Weights of a small transformer language model.
Size: width 256, 4 heads of 64, MLP 704 SwiGLU, vocabulary 30233.
Architecture: no biases in attention or MLP, untied embeddings.
Training: a variant of Adam for these matrices, 3365 steps.
Each number is 128 + 32 x the weight over its row's rms, rounded and kept within 0 to 255. Layers, rows and columns count from 0. Numbers have three digits each. The size before them is the row's rms in percent of the matrix's.

# layer 10 MLP down (transposed), 704x256, rms 0.0395, rows 473-489, columns 0-127
092:079098134123138163188108154121129117157139150098155082141186128119071118147119126112129072164086148093167114100153125104108109110104128150099105153065112092105118150100100089146122125119144088166168123122126106126165159096122080118109090095098101159074197144173142121137128112122150141134131175114113134099093122151089134117143100137136067107118172144117165138067123093136126160089192
091:153111093102142093126113140151111162136098136096144159133107129126097214106113097114117197136099151083112154143112154148109112126153173164121131122108169097122131117134174156099111181126144138116095108174102061138103146155150126133134149126140138173104255128122073128123128135086105167118116090139118124121086120135125160089192160063150126116115101068114121134103066184093114043133114
104:118130181101136174127161105085115133133171139187156081136134154119167212149091186133155159131199112107143122166124139113102136151188093099144164122132137111090087137110071098173150175180120136155104167094172100150136081145110096142033134103096151145083231150127092100100083133137143123137117150155155072116084121112168144206124083081120090124123103141111139172178095088098077155104164
098:140081126155121183135099192089093133094061139113098175083116158168149048208154121079168104153134145138181157118168123173101163133126099122109126111081123134045181044120135134094136131140109143108114122140135067114174153128153144137179106141110178149144255108131120169146105075173085085133028145115103106159162127159165098163147136133091113133145107166167111155142123169104132154046177
105:137134087096192088161146118179129179111125116106149140116083143116127134139074107215139072093133122112120100083123141116066136158090114197163135116139134115062142123154182105122141116115108153156129169149071075069134226097095090095136104138079196180152061145130148107125126119181099148105156148195156180074115157054102152100084070139110077153050114089117131116127143129142170067128122
093:172124172063101136103144162091131150119159082184129144095178132113165119166174178161129132144046134026143118134142168134081111110160156079144116098108112138088094139101107111072125109139210191135125057136085152117142116119088125112109125107134152151112046146113122207093108177141116159199170126156102131100141162141127136149150146090154110141159108141079126151129105167144154144128104
095:120100152108175114133151144081140118150091172185123118161154144151163111170148111121048066168126134066108119124107166092175112133164123210176212170169128132153146101093197085091163141130114134137122075126107187123132152148184144146166134149116114152148255096138151127137125157167102128152039169075117177113143129107142098074117126124119126163110155133029105098079141116130182148092115
108:092144114101077078089112191112169064132173163110147135159072090060109159162119141065210123112131168127162184102106112199098148103095121121131076135108104163144173130078078080108139074121149158149067138120124120131135138145167117187142168166115094151119109120115170116114121132133108166146130115146144078106102187182110132169160126077132157117098143104113118084145153087141137121152101
097:156084099107128148109180107058140145128114111144171070156118135173131193075177164152126170101130136107180128139171101143116135138101124117114150060091114123104134134099089136073135098119118143125115087130100132171112180172200089146132104115164166170119108120130156185182129116102165135178105148127090146118092169113176168116141162180120106105118089118156114111142083092137080134146095
092:132129121175084102141094175168129155113087136167088114133109115154123092053126051181109109130133145154043077114101158113130127175056119170088145116192132158173110140083144113118141112116137061105146132163094027105067142133072138073102146139149183123141193141157099108116173145117115101069121140116162145122099102146093118108093180149125120112083077123146143098109122059109198143122151
099:118111145114174139156078196169151118106092174120121112129135160133105176150125079166146126165052141120151124109151155105108083070099088134133158146132141121115195082134126074116157136119148151141060158089101068087143094052143136089109105135125086092150200120140139143076139153217117041101122126112137135046133159147163123118091158119133105100137111150086178133117121099085151118116181
078:144097131098151103153091152113115141086144155162127142179184172141099139109116101138084128117068125137138122107164127146164089126146126128113144125087171171130127180088086056112104095202118102190127107091132149096167141106190195091102120070141113130081054132121215142151108094135087133152130109127129097115165116104115135127107050135122179060146146140109112118112145135176162135058133
076:115149066130128075134088119121152108171088108156113189095143132130193133132176126114158132062176108111141123178108161108133138171086120120091135117122149082136134149134124165160106110150131089079155127196162116083056160141072132131116160161100136144151102117074065147117139171145163153147131151154120098096167157156137157122116149108134124185136120096157165065195155151091105163094106
104:059132109095109140133137120120118111149160178080123151122031112159145154103084172159137136110191102114105124128094111115122160096141094156117157147052148131215076095074160080160100137151131116090121103125141124143167153086095096142111108204093150175113081124143091181155129098071166177058140102126149121131148144086113124128125166137139124127119186153107105114164077115156152165121148
109:148093117133171104123125135106132140116144122092133129150194136105085088117157184121137110130119170113099091159123110184156164138077146158087160102092133178139113158153128115158116108098159137144103133177142125120110097165091185169073094135191079099162079139119116102232155119123181105129173067141134146181049109126132091090147204121134113163095103172078116074142102052089138166170108
097:107121156120100145075094139113190126090139174066186088148092091122163138115103171090132137075154163157115105123080123105164156119159124159079115121135083106066104117103141149136171160152144169131184102164170127161078077134087140128144133152118156142111184118113118144146098067109154068161129073070156141146160155162140168133189121159129109147067115125108118071080151139165124142143134
109:111124100106127136088145136160074142148107111111142124075165133156129155151148152129087084105113103080082145069133121119147228151173146107142124136142102110146137172118120125155095057127176117118122091123106177073135092152223176141138146093135194102118243170090126123151137146111156186161187140138131137120081177147113103148117107126091136096168134113155091124186135121145120112136116
# layer 10 MLP gate, 704x256, rms 0.0413, rows 474-490, columns 0-127
091:139124144122172101102138114146102117119144130080122085110140121184129106094074155094088097080081111157083145102178139086097193170096152093174091125134087153127119158100122118161148162151072153166130160177119115124158096110213154151157130152179143123119120100094134147130189119070135138165227145130104102147168107081174103142156138141124097176076081147124049162126134123126110165124150
103:167162111163140151137131048113152129124121146191119103066122126153089068067159081144176105111119124167100207137154160101137102179040145131152113137124132119146075151122167153085094114107102137135152107179092105085101132150135094151133086154184106099156098142125100098163165087166112154115090118131117105078070088154102111159141096088097127090148141115128102135185167102120117121136153
100:145163179120155174092147138089114126108123120120167097134120112113139134159157105148111145111202160144163113129061168076123110109148104105103095148106141109111190116096142116113130078165065172096099155188106151110124177156109111135125153104104169188152100131089145095153085114163112139168082117101094154155124121147124129111111130099124144102152125132147134176150143126117152099072134
104:125187156155031117083069120140121124093084208123107168178150167110100121113163172085110159096062128153141135163085104108154095119172116120133118141171112192168083113102065150117118127159159100122152149168148170078138125196108119139139162115132103128105133134099124179116128152104104129169089096108094105177124102184155109160180139110190148090176134163146133148177146135122063149178120
089:145162159102146090112168146148143122140100104125183144146138151169175137112188157088107127076080167117124086172172075179072157071149080137129135107127097142099147152115101071125168126129160106169139054101122113110155116116084153134112089170170161126129142163083150181092146169137154150168172106095126104114116135181153161163152076162106087124183119154191033139116144137123093164170127
098:139090130182168107157215093158112119149092144115070138111087132192139150161132156126107125110149155130115122131074144106117132148147087151123188137088116130143100092135073194150112133090147106072151122110131166083142180178111117090079139112110163086128126104118114139173105095113074088151163155170101132119070132164185094122141101081142117134160075184186165059156122124189135127161109
115:115129058154115115122173115115123099166144137068136111087104111127153189061192095091071159163121110125089082182120098135160136122154171056069101133101153105127225125114162136139112101106073128134120080174178139167122146112144160139095125126169087108161127125127121113110109093137122091129079149160132184150134155119146182098129113166081149069138140159087140148155054102109087114094090
096:116229102154142070105146152122130121172102157092128167169104116131091168089118137127073106138110129132051126041126144158109115193129187141144144145172149107133126127161119126166099103129080129123043186112108099131114113103084104076146125093109044156169126173157107129128114119120195117101128108176120100089164124128129136148162097176115104085123103142148112108122095121168128108216162
088:166129079123099165111124147149043110117144156067116164133084115152104126100108207096114175113206154152089121148155171115086133180089099134148162129189114118196129217046118151125127164097068096126169140125097104135132120126128105072083146057131109152143130134082151138137153160109115124151112136135136093180124102151100134096129098130120098135166074129169098121158110103140175063147155
084:100114081208187148145058098186038116216150169112191074143108147139157201158111098101112112135106140162115142124111114152110177226123126119145106125092072163152135185164077148147122153133145139094098111094125046176125172127150151126155111158141134162135098107132156157145132132114071123129107067113083100135158111135153138153109141143168144166140180136131133161139098174169136094109158
077:157140166097128128110158182121103100140112134110139126103132124149146103122147119120105099127133134135150193152111115116083140102144115137152143110152080097177115158185107123123160117062067135054152147078141078148063084131060138138224109069071159153155153150104120135107152154071168129139145066181160095172150121130161120103127182167153104184118124169138142135132094124095093093158089
075:134122129119072114162120099081116122152160143127117151145113108160158149114159153184163094107153139069151148183093160093124179147048142111126145101156143111133126194145111185143143163071127083071173172144105152019118145152107119093157106206107133150137171156156116149132178141178121177144120096122158151133132156121130093136137143137126105136111096164170152119159130131121147154131102
112:201123151122092140150097111070106085143117119079096082152073146081153161059153174141134105185156080121099124186110148061124094151166127102102122106133086117155164111078133135129128123102099155118114161108081115137076134181123147157064169107079075135198114082125114098180140137124167149154103149146114133095120068156113184157145147155085148122151169164157103167176127140131123114079182
110:175164198126108146062135129141118128152137151108154119079144135061148077098116059115142112122132153175166140136067149053136129159091123142125104126146144111126155068123152128100114115136058164148194066121100076108044152129116111105151182117106114172099118111091182119113114113177153138143074161092069103166089171170118141116142075107068120101139137135167136158137105139115103086140177
094:095157101122170177094111075125130220091122091114116197105128140175143088101110093136124111165116177080167097142079112093145136187161148169121141168130097151104140150115058170101147128148109095110082134107113113149114140115112163107127191169120104128162132136153114132139074121132128195114101151176123104162139156147157106149098089063103178067149102170139104156118161156120150200122143
099:107149100185117146118064062127116110176139157127104138115130163077139079132111055185112099104162091083121145157180190117130145144080069123149114118165112121129123104154197093150136135179087094135166155140146156159128122162090069105160105119107177092166149120172118099101171088183112144082095140061111170171119120133125147091137124069163122173096138163112136149091073074167123094090086
090:175144123176160112103128098084081109166140133144134063108113131087114130156147085186113140178126082141099152213142171134152145148170113119118135169138101150126121118064154141188082033150062200102109105095093170135133188137104064110110161137167156145158159072138226097182121104115090085146096101138109128176176142143120129077156155184177152074154165161151146151123150141114096110144120
# layer 10 MLP up, 704x256, rms 0.0418, rows 474-490, columns 0-127
088:130101162156132131117128124118192173139128074158077088162158177080155093097172173178191121146143113149148046130100115104113098120143120167138122079177079127043093114172145136126125128141133126151154105151172164123130131107133105093154123138125121163152095124117141117166095116139158109110166086140146096118146153084132126139095140125127124098077142116137169085091161101128168131144153
106:061129136108203105068130118098054159174129080091126105145069146101134126170148176177116154126064178088121096096164116100138114096168143146090082134178058113116204111130050163131094137125147162122075132118158138130175118131131113115095094120095091151132139175105136128118142149113126105115108113149098146162134111168137126077106079130187115130082096082156118114076121125165163099138101
095:122177144188127083143093166097064068126064137122168111178136076141104140067180154155071113155140122174098148145181140101122107187063145072112158134157120169092134183136128101130087082116158150124133098105129083173100080160103137129092133103106124106097155121105159134182135167069178148170135060159141143072130136116114135133155147153116140144145147056093158118116110148133144149126173
111:123118153123032099141094114100146149142114138150149157184194161141132132130114168094122077088117154131135114134147090114143139141205103140171118103109117152131140093149101126131092121114187096141177170103144174106157098132136141117144232175222161166062144118075102103140098176060118097111110128022126117177085098145089140181178156106146130127117150189128118093139181131128120194145144
088:132107088166177090173178063183121142183130143095188103155117070161130126101141126078141139091141166245059140140136140135196130142157107161099105178110115164120161116090163111145109130094080101173151129078187120158067137172175081134075167099155095129188102136097167164154116094093151111133114188099111099161133079146089131143128108071109180152108112131148113163124139144099098170120157
103:098103132089150104155098161156101129070121128132103145116111148173132083082124154150119159155081126182125195136113138080111084113109185105159132136137070179135147121169185135119209164170129095149048126162167113085203064090137064148159106160183142121150127130166121130107148173145136121119079144131181104085127154112128133092154125164073104195148094155083096147125164084077198124124141
104:183072178158134168132148110089150156108118150180060151110129175199130122129097132170078133123116187044140080144158132113115081130147097173121134125093115147121154104159189127125128154147069150128110161143088100154148126114123111179113084125140149140148127145126157109172120094171158150150154189130099159177131157103123158159148121102156111102148179168162093146145154072128139145174149
095:111162138167067102106123127136117143120142152114083132129100098135142091168113058129133148166164148193090097107153169191205121129068143120130112190100150103162126062152132105192168182125173093092145201121189151132135094096105135127087069139145168148166124117113160157167143111136159074088151117129137117108159102138127101163069127161175123080121169125130104095110116179134111101124116
091:150158127139165160098094080134074107152112130146163138154119128130107180130093154093102166117108080100224104184100137166161106117156127119118087150112196125147077125149155114146112108081127079144164155118094162178102095147105110111110116158151157161190113115125159163104130141131104123133050105168170095096123135168126117133127167093127132099175103121102146143125235134115132107117104
094:125131112120084129131119174124098116071078165160105159157151142111160084129145106115166132143122104128103103115105074134144139108165150115156094152113135127152101144105139148107147157145160126151098161123119162122102076176107038077161174078081143166116155169124123108129198125119193120102129151151168119124092117154153084070094129157148090187075183157138090168126123024099114140116128
083:164129144127110126153172193185153191147108105082136142117144087134142115118147112127128103113107083121058147126188062091130105123147077104155125199133081132159111140188135147118171170111089122028135126049144106135104108175099116141205065131106156117088113112104123158097151109113158174166084065104128077153164114128129142099151173089114113151109116170169119142125082119077116117146121
081:192175183095196150118161120166097110098114110062163208110113149176130161114156097117099141060149120128156081151184052168166158109156098154120121160087087164152126176174103064107095159155155145163119148155172111165168136164181114168109111087167066107159154173087075128113097157107139184074162161190108120105115097174124167138181164126137137154140123089147087112109102210134145123087170
102:168123153145085083131139131142143129128055112134128060147156148167133128119088097098152124135141111142138186177154176120097089141155107145122141096141093141155112106084150194088143127125077109126096098061074176159137062119118107145161099177102127083130128103106159120144119150116099091165142179100148130122150165127155122142112135099086148171134169129159151048128020173112162147142103
111:127112217137160077079100123123086109102136141094160117149137135062143188168107129124151074156143128195099113150140125171099114131111106118119138090116152171135102161135142113091109123104123153136176126141128082095107104142114113080108113206132067105102106115091111149119141130116118161092186074057128127075070087175074088117136164120125072080142113153140118052093127091122150079103130
093:141126110102140137151201149141148142115042175095120159102123121162105067142157106121125109179136110058115149166131155153108142126095103164135115166145143122153152085132093067174140109145170133128164105064145119134181115113195111108066099104064136123119148153125126148117126166170118131130104156104091075192167141108179104148138136170129130126167111158117124130090154090134124138113105
103:121130116067140120157098160121164088161168040116144122087123158118136193150162129164144152153085169182079091129149122151176140067104179117109150068120145135119121141155066139095151146051140165139103157130168124128131144166161153130123081191121148147106139163161131101145162115176141152110131117140079172083131139095150173086099092128130133140107138093168124112142134114154146103125103
099:158150126097158136117117066079107154176172078129145059126183103059144107161188090192130157186081098116132146111097127162099147140218088105162109107105101195104093129109132124071162083119139146084083074126151138165182144147111111172137085137143166100126123051131172105124089112135109076127138118182124149151146131169143162108108204166176142063162111139092144093151161175103111134159101